{"n_layer": 12, "d_model": 128, "n_head": 2, "n_kv_head": 1, "head_dim": 64, "d_mlp": 320, "vocab_size": 8192, "activation": "swiglu", "norm": "rmsnorm", "norm_place": "pre", "norm_eps": 1e-06, "positions": "rope", "rope_base": 10000.0, "rope_fraction": 1.0, "qk_norm": true, "attn_scale": 0.125, "bias": "none", "tie_embeddings": false, "parallel_block": false, "init": "normal", "init_std_qkv": 0.0589, "init_std_o": 0.0, "init_std_up": 0.0589, "init_std_down": 0.0, "optimizer": "soap_variant", "lr": 0.00449, "beta1": 0.95, "beta2": 0.99, "weight_decay": 0.075, "lr_head": 0.00747, "warmup_steps": 120, "schedule": "wsd", "decay_fraction": 1.0, "decay_shape": "linear", "final_lr_fraction": 0.0, "batch_tokens": 32768, "seq_len": 512, "doc_mask": false, "train_tokens": 110200000, "steps": 3364, "dataset": "wikipedia_en"}
Each number is 200 + 30 x the weight over its row's rms, rounded and kept within 0 to 999. Layers, rows and columns count from 0. The size before them is the row's rms in percent of the matrix's.

# gate: layer 2 MLP gate, 320x128, rms 0.139, rows 200-234, columns 64-127
# up: layer 2 MLP up, 320x128, rms 0.135, rows 200-234, columns 64-127
# down: layer 2 MLP down (transposed), 320x128, rms 0.12, rows 200-234, columns 64-127
gate200,098,171,207,189,195,203,205,189,225,188,249,203,170,188,194,201,188,196,210,162,202,119,200,216,256,229,255,205,181,192,166,180,195,216,240,206,234,174,205,230,196,197,243,200,194,181,178,176,230,224,208,133,227,209,185,203,243,307,151,187,221,182,207,218,205
up200,107,224,245,254,237,237,172,197,159,161,253,182,179,225,225,153,246,227,229,221,241,244,192,216,168,200,189,214,206,208,189,197,207,235,264,183,195,219,211,207,257,232,256,161,172,195,234,180,266,254,154,218,207,176,187,184,193,151,179,159,222,181,216,228,205
down200,101,217,202,186,194,182,205,157,226,259,192,189,199,216,205,182,218,165,203,213,208,244,157,183,190,220,238,219,197,221,225,228,190,132,201,217,226,246,145,187,204,176,158,181,209,201,214,210,153,183,203,170,191,256,190,214,176,146,262,238,189,215,228,120,198
gate201,111,228,269,184,160,199,217,196,163,176,217,213,217,205,221,207,175,237,179,241,212,253,231,176,201,194,208,197,201,224,176,147,174,227,221,200,227,213,200,240,231,243,216,184,216,204,154,194,266,189,188,198,149,201,177,277,221,206,177,193,175,217,179,217,224
up201,115,217,215,211,180,174,275,206,203,103,170,229,200,176,178,206,201,204,227,193,189,196,171,199,148,200,184,247,197,151,220,195,179,203,158,223,247,198,210,202,155,177,279,146,207,197,220,176,244,233,256,196,217,209,248,173,177,193,230,181,225,163,178,206,165
down201,115,196,172,191,220,188,207,178,199,264,244,199,207,249,215,173,251,159,190,203,209,242,227,177,229,272,198,167,162,221,212,211,201,286,219,189,196,193,216,126,183,254,113,245,170,205,190,160,168,215,126,175,168,215,197,213,244,186,194,238,149,258,230,157,240
gate202,092,227,229,156,235,197,196,191,241,238,224,166,191,256,144,217,258,203,216,174,223,230,172,180,204,210,187,206,180,195,257,138,197,208,221,189,174,221,167,163,154,220,188,191,181,236,199,187,194,203,159,173,204,191,217,164,173,191,195,203,207,187,231,199,222
up202,093,200,206,227,123,151,171,233,166,209,151,239,229,165,211,223,245,242,175,209,139,181,217,181,166,204,244,109,212,263,175,235,207,220,198,202,214,194,204,225,152,176,235,202,207,206,169,239,199,223,158,183,206,173,196,222,185,161,208,186,170,153,231,192,190
down202,093,231,176,215,159,197,193,184,240,148,176,240,180,173,146,280,151,217,237,210,231,223,197,212,208,200,193,250,215,227,198,222,194,213,238,220,185,190,147,199,239,194,179,155,193,232,209,184,184,225,301,197,171,234,223,233,219,225,171,207,183,165,140,209,199
gate203,087,174,221,273,182,215,211,195,181,183,177,163,191,171,213,194,201,184,109,271,238,173,214,206,177,212,157,235,230,206,181,164,191,245,212,183,205,187,151,220,223,207,189,183,156,181,193,250,209,152,225,184,201,128,184,203,181,230,192,127,239,253,187,174,175
up203,087,201,195,143,224,273,217,153,190,212,176,254,193,172,196,167,225,198,259,133,164,226,204,233,233,218,190,179,244,204,248,197,211,232,203,172,205,228,232,214,202,181,214,191,210,189,182,168,222,236,182,218,181,246,215,213,241,187,210,240,175,175,199,213,200
down203,084,190,151,204,204,183,216,216,200,238,186,87,201,206,219,191,225,185,248,218,202,239,220,230,173,180,222,183,174,179,218,187,218,193,143,170,259,149,147,169,255,106,178,210,180,183,181,228,183,197,136,178,212,167,186,197,191,227,195,190,275,173,220,195,190
gate204,111,218,280,220,233,174,229,131,205,215,160,209,229,198,217,188,133,222,198,173,247,193,175,226,198,175,184,209,188,184,184,180,178,218,225,193,171,237,204,188,250,213,250,280,226,254,174,244,191,232,166,159,258,227,200,192,178,199,210,174,251,201,190,182,219
up204,107,255,236,234,220,184,157,194,251,198,149,232,203,176,243,245,212,171,170,156,143,213,234,225,181,181,246,194,181,188,225,220,193,180,248,223,140,208,204,217,201,248,170,196,188,225,209,243,215,229,211,253,226,230,211,186,183,166,168,156,227,229,182,185,203
down204,112,227,171,198,264,208,193,198,223,203,136,214,173,214,186,194,175,157,210,278,176,176,218,239,233,242,237,200,180,219,234,192,158,164,209,177,178,261,208,234,237,209,219,221,238,200,194,227,173,146,185,166,240,218,180,206,212,217,207,218,234,198,198,224,194
gate205,099,206,178,201,200,115,208,194,234,198,158,214,230,261,241,211,170,151,153,165,181,201,150,167,165,165,211,212,284,196,235,173,174,249,230,228,204,192,202,230,186,149,218,206,162,182,264,213,187,220,195,200,186,222,201,184,192,168,204,201,156,179,166,193,165
up205,098,213,175,186,216,185,232,190,235,215,227,240,218,128,202,176,169,221,220,162,256,228,203,192,207,207,230,232,153,236,165,210,183,234,167,186,243,222,194,196,252,185,169,202,221,229,194,229,235,204,251,167,238,185,219,172,185,249,254,158,195,222,222,175,219
down205,100,237,255,199,190,226,215,214,250,223,194,222,252,199,236,173,216,224,215,193,221,186,205,209,171,159,192,178,240,196,168,201,198,186,201,212,153,242,187,253,183,146,186,192,206,244,151,232,208,192,137,226,227,221,210,185,175,257,217,222,210,168,199,144,196
gate206,094,133,177,191,158,203,279,190,180,193,221,186,205,216,186,193,178,183,176,201,222,241,199,216,183,195,151,169,216,231,204,214,190,230,133,240,182,175,195,174,218,215,209,213,217,232,206,172,173,174,209,197,220,218,204,178,267,239,207,194,212,189,226,193,230
up206,095,174,176,184,146,228,181,176,160,184,210,234,181,214,206,196,173,183,191,211,170,207,189,222,221,152,160,201,187,189,220,195,212,227,173,204,249,234,208,200,198,187,177,214,190,212,271,189,139,186,225,142,173,193,223,207,269,256,237,195,171,240,172,167,192
down206,087,200,213,150,168,208,177,135,190,247,220,176,154,237,173,188,206,180,145,179,203,191,221,194,218,209,192,166,166,210,236,240,230,154,179,195,185,224,166,228,227,202,217,191,232,150,171,184,171,179,152,258,170,249,193,176,207,196,158,205,262,233,194,198,190
gate207,107,273,188,206,251,147,162,205,137,176,216,258,256,228,196,128,192,179,211,203,208,166,218,174,174,255,193,225,234,188,189,174,180,233,163,151,190,232,213,199,224,181,165,270,226,220,180,173,188,245,214,274,208,175,175,181,228,225,184,202,168,184,192,230,219
up207,112,185,247,163,188,192,199,203,216,209,156,218,243,211,169,190,168,165,215,177,158,132,212,229,186,231,217,173,224,206,239,252,226,190,150,162,191,151,175,169,195,188,193,137,197,208,210,213,254,243,204,221,174,252,202,176,255,240,160,176,177,153,213,183,204
down207,112,177,168,217,200,197,194,207,205,204,232,205,173,177,221,181,167,195,187,160,184,169,199,201,236,231,208,195,230,233,198,181,159,150,205,232,209,240,147,206,231,225,196,264,196,226,193,227,185,238,207,170,213,208,149,243,202,163,240,189,177,289,221,207,203
gate208,108,230,202,209,156,214,237,189,197,235,191,187,172,237,188,208,228,185,236,194,188,184,185,224,179,180,161,212,212,188,162,233,170,233,192,145,126,149,218,193,270,216,244,234,201,218,236,220,220,136,158,164,184,165,210,209,210,255,175,156,202,255,255,157,207
up208,115,203,287,170,209,123,158,219,199,221,178,199,180,186,214,167,228,192,163,212,252,257,183,184,201,187,140,204,157,242,180,199,225,194,187,186,198,251,211,216,175,231,197,181,238,174,174,206,202,194,138,147,227,213,233,241,204,237,246,216,218,257,211,205,134
down208,110,208,193,240,204,245,232,205,238,206,199,190,206,240,174,263,199,224,236,163,183,177,212,194,270,202,260,184,233,202,204,190,244,225,150,231,190,192,118,229,221,154,155,217,250,186,213,192,225,193,175,230,221,167,224,198,229,133,207,180,191,118,217,211,203
gate209,104,229,177,206,201,232,206,181,189,190,175,214,242,192,162,175,123,246,221,196,202,202,212,208,226,177,261,197,160,252,193,159,206,246,230,189,266,225,205,225,171,135,162,172,213,247,184,217,189,181,154,192,244,202,224,213,152,212,178,141,199,187,198,232,178
up209,104,165,219,199,186,236,180,224,142,209,189,173,213,187,215,178,213,182,204,197,188,207,197,196,237,165,150,189,234,232,146,163,176,148,180,165,198,249,182,200,156,264,272,209,188,232,225,160,199,216,161,187,131,198,179,224,198,185,201,188,188,195,201,205,190
down209,098,261,203,272,179,214,187,166,253,238,208,143,203,236,233,281,183,218,265,234,210,241,177,185,168,242,218,211,245,164,222,176,200,284,191,211,215,166,183,180,230,183,185,187,210,185,208,179,236,219,198,223,186,205,187,245,165,221,213,257,201,217,192,181,201
gate210,091,177,221,238,157,155,189,174,210,190,187,208,202,162,185,219,224,246,200,215,241,183,163,243,230,227,224,236,184,171,212,201,226,207,168,198,154,175,234,276,207,192,150,212,232,218,144,175,192,207,205,154,205,148,232,218,125,187,149,171,186,184,208,245,187
up210,088,196,163,209,237,222,201,181,159,220,167,216,183,243,186,190,226,253,152,179,197,222,205,195,234,238,217,164,213,200,241,195,215,210,161,196,187,184,153,285,179,205,175,207,238,177,195,196,213,227,164,189,260,184,221,181,228,174,205,185,141,221,228,198,228
down210,083,186,179,217,223,196,211,213,147,223,198,118,178,225,191,176,216,195,150,220,162,219,187,196,218,189,185,238,168,184,234,204,225,154,226,200,146,184,192,179,188,196,202,221,230,214,169,205,162,195,128,214,198,212,160,136,239,209,234,203,204,230,210,233,231
gate211,097,191,205,251,194,212,224,189,182,185,189,234,177,223,266,184,234,259,235,205,185,185,226,232,241,231,230,160,237,217,180,169,228,229,183,173,190,171,180,200,214,207,188,213,174,220,231,177,220,231,184,190,166,230,228,258,193,248,242,209,222,184,250,223,196
up211,103,215,156,190,204,193,213,212,211,197,205,202,202,198,192,148,168,153,156,181,206,165,189,237,202,210,239,188,197,204,222,220,172,158,142,187,191,95,234,229,254,212,196,211,176,175,222,202,135,201,290,162,170,240,173,206,192,241,220,162,200,208,201,172,171
down211,108,239,196,203,197,234,188,212,188,220,145,205,237,184,152,258,183,220,176,141,243,197,224,197,188,205,184,174,208,230,194,195,149,197,187,246,221,146,190,205,122,180,217,191,194,180,256,171,158,189,218,191,196,177,156,188,207,211,217,186,171,196,202,229,165
gate212,113,198,233,179,204,214,172,166,152,189,175,219,169,209,191,191,162,205,209,257,216,214,184,180,210,154,195,224,161,249,197,210,152,223,206,209,224,204,190,170,246,189,199,192,182,248,173,199,221,248,222,167,156,157,242,224,227,233,151,182,180,228,214,198,169
up212,119,195,245,190,183,207,174,256,178,174,186,183,144,156,187,213,213,253,189,198,156,216,152,226,198,215,188,222,225,180,168,190,223,251,192,198,219,150,171,195,138,173,188,221,216,269,192,161,198,160,223,279,150,215,145,216,193,251,221,200,194,273,252,226,218
down212,113,180,196,224,200,204,204,220,167,177,219,161,212,185,194,164,217,213,196,251,204,250,252,197,210,156,216,200,226,182,220,137,231,280,161,153,170,216,191,220,153,184,189,232,135,245,195,167,192,222,195,187,226,149,187,200,202,252,157,181,179,180,275,217,213
gate213,108,197,253,206,240,183,137,223,199,173,228,193,222,168,140,213,192,186,150,210,236,254,192,225,185,212,258,214,236,221,207,189,192,270,194,207,271,217,227,209,211,186,179,206,139,207,189,164,219,248,196,208,190,213,216,236,185,214,219,243,239,177,248,234,176
up213,106,161,180,169,198,215,219,219,227,208,222,198,218,218,191,177,190,192,255,181,126,270,239,202,240,135,205,233,168,238,177,210,214,236,223,173,183,167,253,244,185,251,198,214,253,239,275,203,171,166,156,181,164,212,179,208,191,209,243,192,180,157,212,201,238
down213,111,201,225,135,186,225,183,185,189,194,226,163,193,217,176,258,157,215,215,219,192,224,202,214,183,163,254,201,206,233,242,202,153,191,195,162,235,235,242,158,210,249,270,210,167,188,173,225,184,200,205,181,209,203,158,192,183,198,203,262,228,190,201,191,182
gate214,101,196,224,175,180,197,221,241,207,186,211,198,204,183,211,235,197,197,262,156,160,212,152,246,184,227,156,239,244,216,199,141,190,244,225,197,222,149,242,224,220,145,228,215,215,238,193,223,189,215,198,227,215,263,243,254,230,191,179,205,231,200,175,164,217
up214,101,185,208,236,215,245,255,134,230,185,200,218,159,202,211,233,207,224,206,294,182,234,150,185,235,151,203,174,227,199,217,176,205,201,152,191,273,239,215,235,186,216,186,164,152,220,186,209,156,211,228,247,181,221,230,188,188,222,189,193,140,200,192,201,145
down214,104,206,214,248,205,189,208,239,252,229,175,158,249,205,207,206,169,178,145,177,247,222,189,207,197,173,189,181,212,180,241,198,195,214,187,172,166,268,207,214,189,208,175,225,143,179,207,185,141,215,182,208,209,217,216,195,215,257,144,158,145,219,216,226,195
gate215,095,187,188,169,207,228,257,224,258,149,247,189,164,231,203,203,220,232,265,225,167,185,205,178,209,179,242,201,280,175,229,185,177,210,167,187,208,197,199,218,201,236,219,220,197,217,184,216,202,200,216,225,242,160,151,167,158,234,192,198,165,209,154,134,167
up215,094,196,219,208,187,161,198,220,190,193,181,174,137,223,144,169,236,208,204,212,143,155,182,179,272,224,219,233,238,224,163,162,225,159,195,242,150,207,198,225,169,180,179,212,174,210,188,224,166,211,151,183,200,239,179,214,167,210,145,232,169,223,172,194,229
down215,095,222,233,181,170,200,223,197,212,230,165,110,199,211,229,236,179,150,220,202,178,206,151,192,225,224,164,232,212,237,181,229,224,211,179,214,174,198,182,220,196,139,184,225,244,141,172,224,177,168,220,210,203,219,235,213,265,208,234,178,221,173,220,223,245
gate216,116,230,182,226,184,207,216,153,180,261,200,237,225,197,218,229,186,244,193,211,194,193,177,150,190,153,163,226,284,191,206,189,236,164,225,202,187,215,211,217,211,150,185,214,132,186,138,229,189,165,197,172,217,169,180,192,208,157,213,175,191,199,286,245,190
up216,102,246,199,203,215,209,189,190,173,229,134,211,217,131,237,133,211,233,168,217,202,211,153,189,161,215,192,180,158,169,165,222,248,191,218,188,172,220,148,198,184,213,196,206,250,196,237,219,179,145,148,179,191,202,160,169,228,225,193,272,212,151,164,168,170
down216,113,172,204,235,204,237,179,209,168,269,186,232,185,213,210,212,242,214,247,181,176,201,193,208,242,185,202,183,151,231,203,165,251,209,160,219,231,190,217,220,225,163,203,211,214,195,200,121,214,223,235,266,210,152,228,202,189,207,169,232,214,152,169,198,219
gate217,098,265,176,208,160,198,189,142,148,193,172,218,234,192,221,191,230,230,192,206,205,176,218,219,206,171,211,195,202,205,179,192,199,223,233,263,162,194,153,247,210,189,260,226,243,184,221,227,151,160,232,175,226,216,204,189,200,222,185,242,174,233,133,224,199
up217,096,218,143,197,211,223,214,213,207,187,174,139,144,214,164,195,215,230,185,192,222,246,186,165,162,173,179,194,208,189,196,184,131,221,211,186,227,221,189,190,232,197,206,244,227,222,212,187,204,206,232,215,241,172,265,249,225,222,131,169,244,209,174,190,239
down217,094,224,146,249,205,193,197,214,155,204,249,256,264,237,226,212,185,224,249,211,184,148,190,211,181,214,166,222,264,207,183,206,240,243,254,280,155,161,229,235,167,191,241,187,203,204,195,210,201,200,223,149,184,159,187,197,180,233,200,192,197,181,186,193,158
gate218,104,156,209,243,171,189,170,212,183,189,184,209,165,214,228,216,235,214,209,193,190,214,199,249,236,281,233,195,209,178,199,155,191,227,243,196,157,215,173,164,210,209,189,132,194,156,247,219,192,207,200,231,200,160,215,190,217,259,204,229,231,225,190,231,201
up218,103,266,179,181,200,212,207,194,224,249,207,241,164,226,225,173,167,195,193,204,218,248,231,204,190,122,210,162,228,213,216,231,215,196,222,210,190,199,217,208,161,183,188,184,142,199,217,219,196,232,219,192,215,153,148,228,199,150,151,162,227,222,229,216,196
down218,100,222,220,208,263,251,195,242,204,164,238,198,236,166,172,168,203,201,232,186,246,233,207,206,194,237,195,281,221,191,172,245,214,206,178,236,277,205,219,219,237,185,170,168,209,246,221,207,182,173,164,210,132,184,232,175,221,277,211,187,199,174,253,185,176
gate219,099,212,177,203,174,155,214,169,229,210,209,191,216,227,238,253,179,131,180,185,187,196,201,194,265,199,185,217,169,201,150,203,178,181,217,206,187,202,110,185,276,164,188,221,171,225,141,232,213,229,184,167,224,173,112,201,198,258,186,176,182,183,216,181,221
up219,097,158,171,149,180,189,144,212,145,190,187,241,190,212,216,207,230,216,147,145,183,206,200,193,201,211,233,194,227,198,208,209,208,179,198,206,220,212,187,180,184,184,212,193,224,178,168,250,154,184,229,171,187,228,211,239,183,123,229,179,244,224,219,213,205
down219,101,226,204,212,157,230,194,223,203,194,220,258,179,154,172,196,177,206,179,191,198,193,200,168,235,174,207,171,241,200,193,172,151,203,201,179,169,196,158,188,257,167,184,232,220,248,204,174,206,236,164,174,184,219,188,204,171,222,214,194,178,214,187,201,166
gate220,109,208,206,200,204,238,199,158,172,271,218,208,197,168,203,232,174,235,184,223,249,188,241,201,178,199,246,199,195,241,200,280,210,224,202,217,201,216,212,113,201,246,178,212,171,219,170,187,201,241,209,183,194,174,170,222,235,188,193,241,199,193,233,170,221
up220,103,168,191,196,247,208,188,212,241,153,217,171,181,234,177,173,258,247,231,201,237,204,173,164,196,209,184,157,177,245,151,182,178,202,173,192,178,252,203,189,176,229,251,177,226,201,124,204,207,209,207,225,183,150,198,159,233,235,205,207,164,129,232,175,236
down220,101,171,188,233,178,229,155,199,212,208,226,235,211,201,215,168,256,223,206,180,219,139,226,229,177,174,185,194,194,216,200,203,208,263,236,209,236,184,225,141,250,203,204,217,228,307,203,214,219,168,200,148,242,177,234,213,197,205,229,178,234,208,230,157,192
gate221,106,177,173,153,268,235,213,231,162,214,192,194,220,223,259,265,236,176,276,201,199,239,187,231,155,213,183,231,184,177,224,153,181,209,188,212,191,197,193,96,188,182,183,250,173,179,143,269,189,127,219,183,194,188,183,179,217,141,189,230,211,237,200,194,162
up221,098,138,215,195,143,205,216,176,249,165,196,199,176,144,220,245,236,237,162,164,240,189,153,221,181,226,236,169,182,198,220,231,232,152,190,203,178,244,227,226,194,199,189,193,189,206,186,128,230,221,191,219,222,203,249,169,216,194,270,189,169,222,166,242,220
down221,100,165,152,168,197,256,192,161,197,211,259,151,191,185,226,234,233,206,167,184,205,207,211,202,195,198,208,187,236,154,182,198,217,237,190,190,229,141,194,266,146,181,205,209,216,168,180,187,143,203,170,159,205,185,224,160,241,213,184,207,210,84,218,146,224
gate222,093,149,123,200,199,202,231,230,237,212,176,247,215,187,196,161,208,240,189,197,169,258,231,203,225,183,213,231,201,193,221,202,196,228,142,170,180,160,183,191,191,171,171,128,189,214,215,203,229,183,224,197,250,203,202,225,189,254,156,241,123,191,232,144,203
up222,091,230,181,218,214,262,189,269,253,209,143,224,186,210,162,212,221,214,246,236,225,175,229,214,180,194,207,221,179,156,217,181,216,211,177,220,235,205,233,179,250,185,247,194,206,198,215,170,185,165,216,210,263,209,201,148,221,245,156,194,175,182,173,150,181
down222,087,174,129,163,214,163,176,221,146,230,147,190,214,174,164,213,222,218,193,209,233,187,179,205,195,204,197,210,196,216,192,193,203,200,162,278,236,163,235,189,158,221,165,230,227,186,197,160,228,156,266,220,229,226,184,177,201,249,209,195,206,236,201,207,180
gate223,098,221,250,154,216,146,183,169,200,267,161,181,202,206,205,171,190,203,240,213,169,192,227,198,256,210,133,188,242,255,186,170,249,160,171,156,277,138,194,233,215,193,170,207,194,196,173,223,191,175,231,168,194,152,173,197,257,165,218,179,239,174,167,174,218
up223,097,168,234,185,229,249,218,251,227,216,229,200,184,204,228,177,231,150,155,240,144,234,170,178,205,213,198,166,136,248,196,195,144,220,146,192,153,223,186,219,178,226,212,144,240,262,202,182,234,213,208,190,226,175,191,183,199,238,213,187,251,212,204,209,180
down223,096,187,183,187,175,146,196,240,227,263,225,234,153,212,207,226,191,203,211,230,183,263,183,223,197,193,149,232,134,186,195,173,210,206,198,162,207,182,189,278,223,144,202,119,187,226,170,205,201,154,192,201,208,189,173,151,209,183,213,233,214,172,128,218,232
gate224,104,243,205,184,188,242,129,183,231,147,179,232,198,206,177,214,201,189,217,127,191,187,189,250,188,212,166,246,194,203,206,192,175,231,245,189,163,197,172,253,176,176,254,182,191,183,244,186,182,162,171,227,156,154,177,238,232,214,135,177,228,176,215,215,164
up224,102,199,213,186,212,197,240,216,170,167,197,233,199,119,208,189,252,174,268,215,203,209,212,168,217,226,227,197,210,281,168,157,236,214,217,209,210,173,215,203,149,209,210,152,235,210,221,175,242,251,198,190,133,215,222,199,159,228,178,215,226,263,209,233,161
down224,108,192,199,211,231,203,216,146,244,225,238,193,234,222,185,178,182,209,182,223,183,228,205,200,181,195,192,193,191,214,247,192,193,169,114,205,151,143,190,195,250,187,197,207,222,221,146,174,228,139,149,178,235,222,237,206,260,206,252,228,219,204,212,159,229
gate225,112,212,147,193,183,177,217,203,185,202,189,220,179,159,153,188,212,228,224,163,186,181,229,212,182,158,200,209,224,205,247,154,245,210,213,196,238,241,207,209,181,205,242,238,254,195,175,200,213,201,193,298,215,224,220,190,167,211,219,218,171,175,189,151,258
up225,106,223,188,159,194,215,239,200,259,227,180,151,148,185,189,199,198,194,177,153,211,204,191,194,172,243,180,192,213,283,209,183,228,185,212,241,218,195,243,280,248,208,174,231,225,177,177,153,196,189,192,196,185,190,157,197,135,216,217,208,244,190,245,157,177
down225,101,200,209,234,171,194,192,190,174,164,198,249,214,144,186,177,251,239,200,219,197,76,231,193,215,174,193,229,210,182,198,190,203,212,205,193,209,233,205,175,192,149,238,213,148,233,209,152,194,161,122,214,184,226,202,174,189,196,202,165,227,278,179,221,240
gate226,092,150,278,205,202,122,243,205,196,179,168,185,226,193,180,214,192,146,212,208,169,176,201,144,266,215,216,175,189,241,200,175,171,196,180,210,230,231,184,215,237,185,186,183,231,232,213,237,175,172,230,194,216,251,164,194,244,217,224,207,166,243,123,217,210
up226,096,176,168,156,162,198,173,252,177,198,237,181,163,216,154,202,211,217,218,208,197,275,214,194,179,209,169,111,164,158,185,168,224,214,200,196,189,262,214,178,171,158,210,140,189,189,263,187,178,196,205,233,192,204,184,229,149,186,196,188,130,226,177,232,249
down226,096,216,181,197,188,146,213,189,236,197,179,281,212,223,159,172,211,192,269,180,159,244,225,168,172,221,209,239,208,215,237,164,201,183,163,210,123,205,205,177,147,163,174,151,189,218,246,211,194,169,204,161,194,229,206,207,155,203,168,209,203,255,202,175,204
gate227,096,202,214,163,174,240,205,188,213,223,254,202,202,184,152,222,183,172,201,220,170,235,186,230,186,176,200,163,211,161,178,213,173,212,171,217,207,205,174,248,213,239,210,174,201,247,213,242,177,192,200,239,200,188,141,159,191,190,241,167,195,168,258,246,189
up227,096,171,204,214,167,242,204,218,192,220,267,162,131,211,164,146,201,211,195,223,168,249,193,186,213,162,189,160,179,184,212,269,229,197,157,233,242,207,186,228,243,261,192,226,191,183,217,268,194,210,242,227,165,190,163,183,202,209,177,145,209,203,216,176,194
down227,099,168,160,204,191,243,235,197,181,251,230,177,215,216,210,194,233,187,153,210,148,144,215,201,269,196,248,161,196,157,187,149,196,165,196,248,231,193,182,215,192,226,190,173,212,122,266,166,130,194,150,218,217,204,193,155,164,143,241,231,164,229,199,228,172
gate228,100,203,230,168,230,161,190,112,199,182,196,187,126,202,223,191,194,192,262,224,183,234,250,155,236,165,153,216,215,178,249,218,168,195,189,166,187,221,211,246,210,217,264,218,212,214,219,188,144,194,203,166,170,173,227,260,225,188,214,211,186,216,240,192,198
up228,111,228,255,273,187,164,209,220,203,236,185,178,212,193,258,220,219,115,141,150,195,234,193,239,195,220,190,195,185,210,174,215,242,203,169,230,216,229,219,187,206,192,182,215,263,196,215,235,215,199,173,221,242,182,177,161,184,174,267,189,212,229,234,183,227
down228,103,221,240,213,195,167,263,185,168,185,151,194,198,218,271,191,161,168,132,173,194,206,209,188,227,178,201,194,185,188,237,164,231,166,188,133,168,194,224,258,219,172,239,171,205,247,222,202,202,228,191,210,193,197,213,226,233,147,159,175,195,216,241,235,279
gate229,102,180,229,228,203,158,222,198,202,161,222,181,153,182,198,223,235,172,216,209,192,230,287,189,199,223,210,153,202,237,157,189,223,222,201,188,225,197,198,188,242,242,194,167,98,184,235,165,214,212,163,211,231,205,152,201,222,206,140,175,212,192,226,227,127
up229,107,254,221,133,165,183,207,202,184,212,170,196,181,178,217,190,166,230,220,201,237,200,149,127,235,249,175,142,221,227,227,169,250,191,212,260,201,179,219,233,197,212,185,198,197,173,166,166,246,237,161,180,217,215,188,238,220,217,204,238,225,230,183,172,203
down229,104,218,207,255,184,189,207,165,176,183,185,242,189,227,220,134,158,212,163,195,183,250,203,198,210,235,197,258,213,200,162,285,202,192,197,200,191,180,164,197,211,166,241,191,160,244,223,251,186,210,249,220,197,199,201,172,216,190,225,191,209,167,224,236,213
gate230,099,187,214,270,197,209,204,253,196,249,200,190,182,206,201,167,189,203,198,247,263,183,240,195,172,202,185,170,224,204,175,223,191,231,221,253,232,231,181,192,199,186,172,272,192,148,209,160,194,251,227,211,173,199,189,236,256,205,198,229,249,205,241,181,218
up230,091,206,113,203,161,214,192,186,236,208,168,176,163,170,258,164,224,238,168,169,249,207,149,211,206,188,172,183,153,249,201,223,192,182,208,210,153,218,161,203,211,181,208,180,206,193,144,245,202,160,222,183,230,242,247,238,231,191,191,243,218,172,179,207,219
down230,090,202,174,207,207,162,197,206,214,261,174,273,225,232,209,187,190,211,205,287,214,163,152,190,177,203,200,227,213,198,174,170,236,256,232,241,199,213,219,180,271,201,169,204,234,223,227,183,198,202,143,221,185,162,200,196,174,182,199,133,153,87,225,192,188
gate231,109,271,220,202,176,208,174,184,174,160,237,255,167,226,213,225,207,196,159,210,190,230,202,251,202,188,213,213,195,213,251,119,229,254,173,218,187,228,227,203,137,224,198,210,215,234,208,192,209,225,221,218,228,204,218,202,227,176,173,193,192,214,194,222,178
up231,100,198,205,175,205,209,216,239,160,178,215,215,242,169,256,206,184,225,234,207,167,207,235,197,195,228,245,210,178,226,202,244,130,187,216,175,201,185,187,214,262,159,234,194,178,190,263,246,266,187,182,195,204,197,266,259,216,205,219,207,205,202,189,189,219
down231,107,235,169,175,226,172,192,171,165,165,143,86,211,207,165,158,167,183,171,130,206,185,201,177,215,201,233,170,210,211,198,187,202,179,154,178,230,204,172,195,180,167,157,169,194,241,186,206,202,133,172,135,220,182,146,177,212,189,198,224,209,222,207,220,130
gate232,104,200,203,194,196,214,174,224,180,133,156,199,244,208,184,216,184,203,184,200,198,260,171,187,150,185,208,232,182,199,150,151,223,221,180,197,238,184,161,227,209,211,192,183,212,156,160,206,162,199,213,215,186,158,179,215,157,205,226,212,165,230,245,243,153
up232,102,202,198,266,185,232,214,195,175,236,202,253,191,216,201,139,230,195,231,259,222,172,163,256,188,210,213,124,166,233,171,176,222,168,198,160,180,199,229,256,187,191,193,167,193,203,228,226,193,213,185,205,198,185,165,199,246,226,166,235,243,190,193,187,162
down232,098,169,162,179,201,195,165,217,196,216,185,124,190,183,188,241,166,185,187,178,170,202,221,185,278,173,186,272,229,226,208,210,171,250,193,165,227,207,231,186,245,209,229,193,244,220,193,199,209,269,246,183,192,130,187,203,197,250,160,198,204,213,212,152,223
gate233,089,165,186,142,192,147,177,197,170,187,221,218,212,201,122,199,154,157,195,201,170,196,225,234,231,213,189,215,210,202,210,208,161,284,192,184,170,194,168,195,217,230,213,233,130,183,170,235,228,209,250,145,215,194,193,208,253,224,179,234,207,220,212,152,177
up233,088,175,178,169,240,174,158,244,180,211,191,202,201,220,173,189,159,175,178,187,167,148,178,214,221,264,210,196,245,227,184,167,178,253,166,212,197,207,206,207,170,248,236,235,173,209,225,230,233,214,245,162,219,232,191,167,211,222,205,248,197,274,156,173,199
down233,096,180,108,182,182,188,254,196,187,167,214,142,169,204,139,201,124,239,145,207,231,163,163,225,239,169,157,176,167,200,204,223,214,167,218,190,186,243,203,209,228,173,185,165,180,149,186,236,240,247,219,197,228,196,214,212,195,151,169,201,267,263,169,197,189
gate234,103,190,227,181,207,190,187,183,219,183,155,211,152,215,230,244,196,154,248,120,191,225,184,235,241,230,182,154,239,196,191,166,252,189,248,197,189,201,176,157,232,223,261,211,144,218,155,200,227,164,153,163,209,190,177,223,176,208,226,233,207,231,244,181,173
up234,104,172,229,151,189,149,234,165,208,189,188,193,201,207,140,169,228,266,186,195,224,211,141,139,199,196,186,193,213,163,172,180,154,152,212,182,205,165,229,202,150,224,203,202,177,220,165,209,120,212,199,131,253,233,163,156,184,227,232,169,199,235,220,199,227
down234,110,173,219,183,216,192,190,249,196,167,248,198,149,218,170,248,201,215,195,254,196,218,212,148,224,192,162,158,264,185,194,210,210,220,189,172,251,202,213,205,195,202,206,196,247,227,190,197,187,232,228,229,228,172,169,211,219,209,224,181,177,171,199,186,167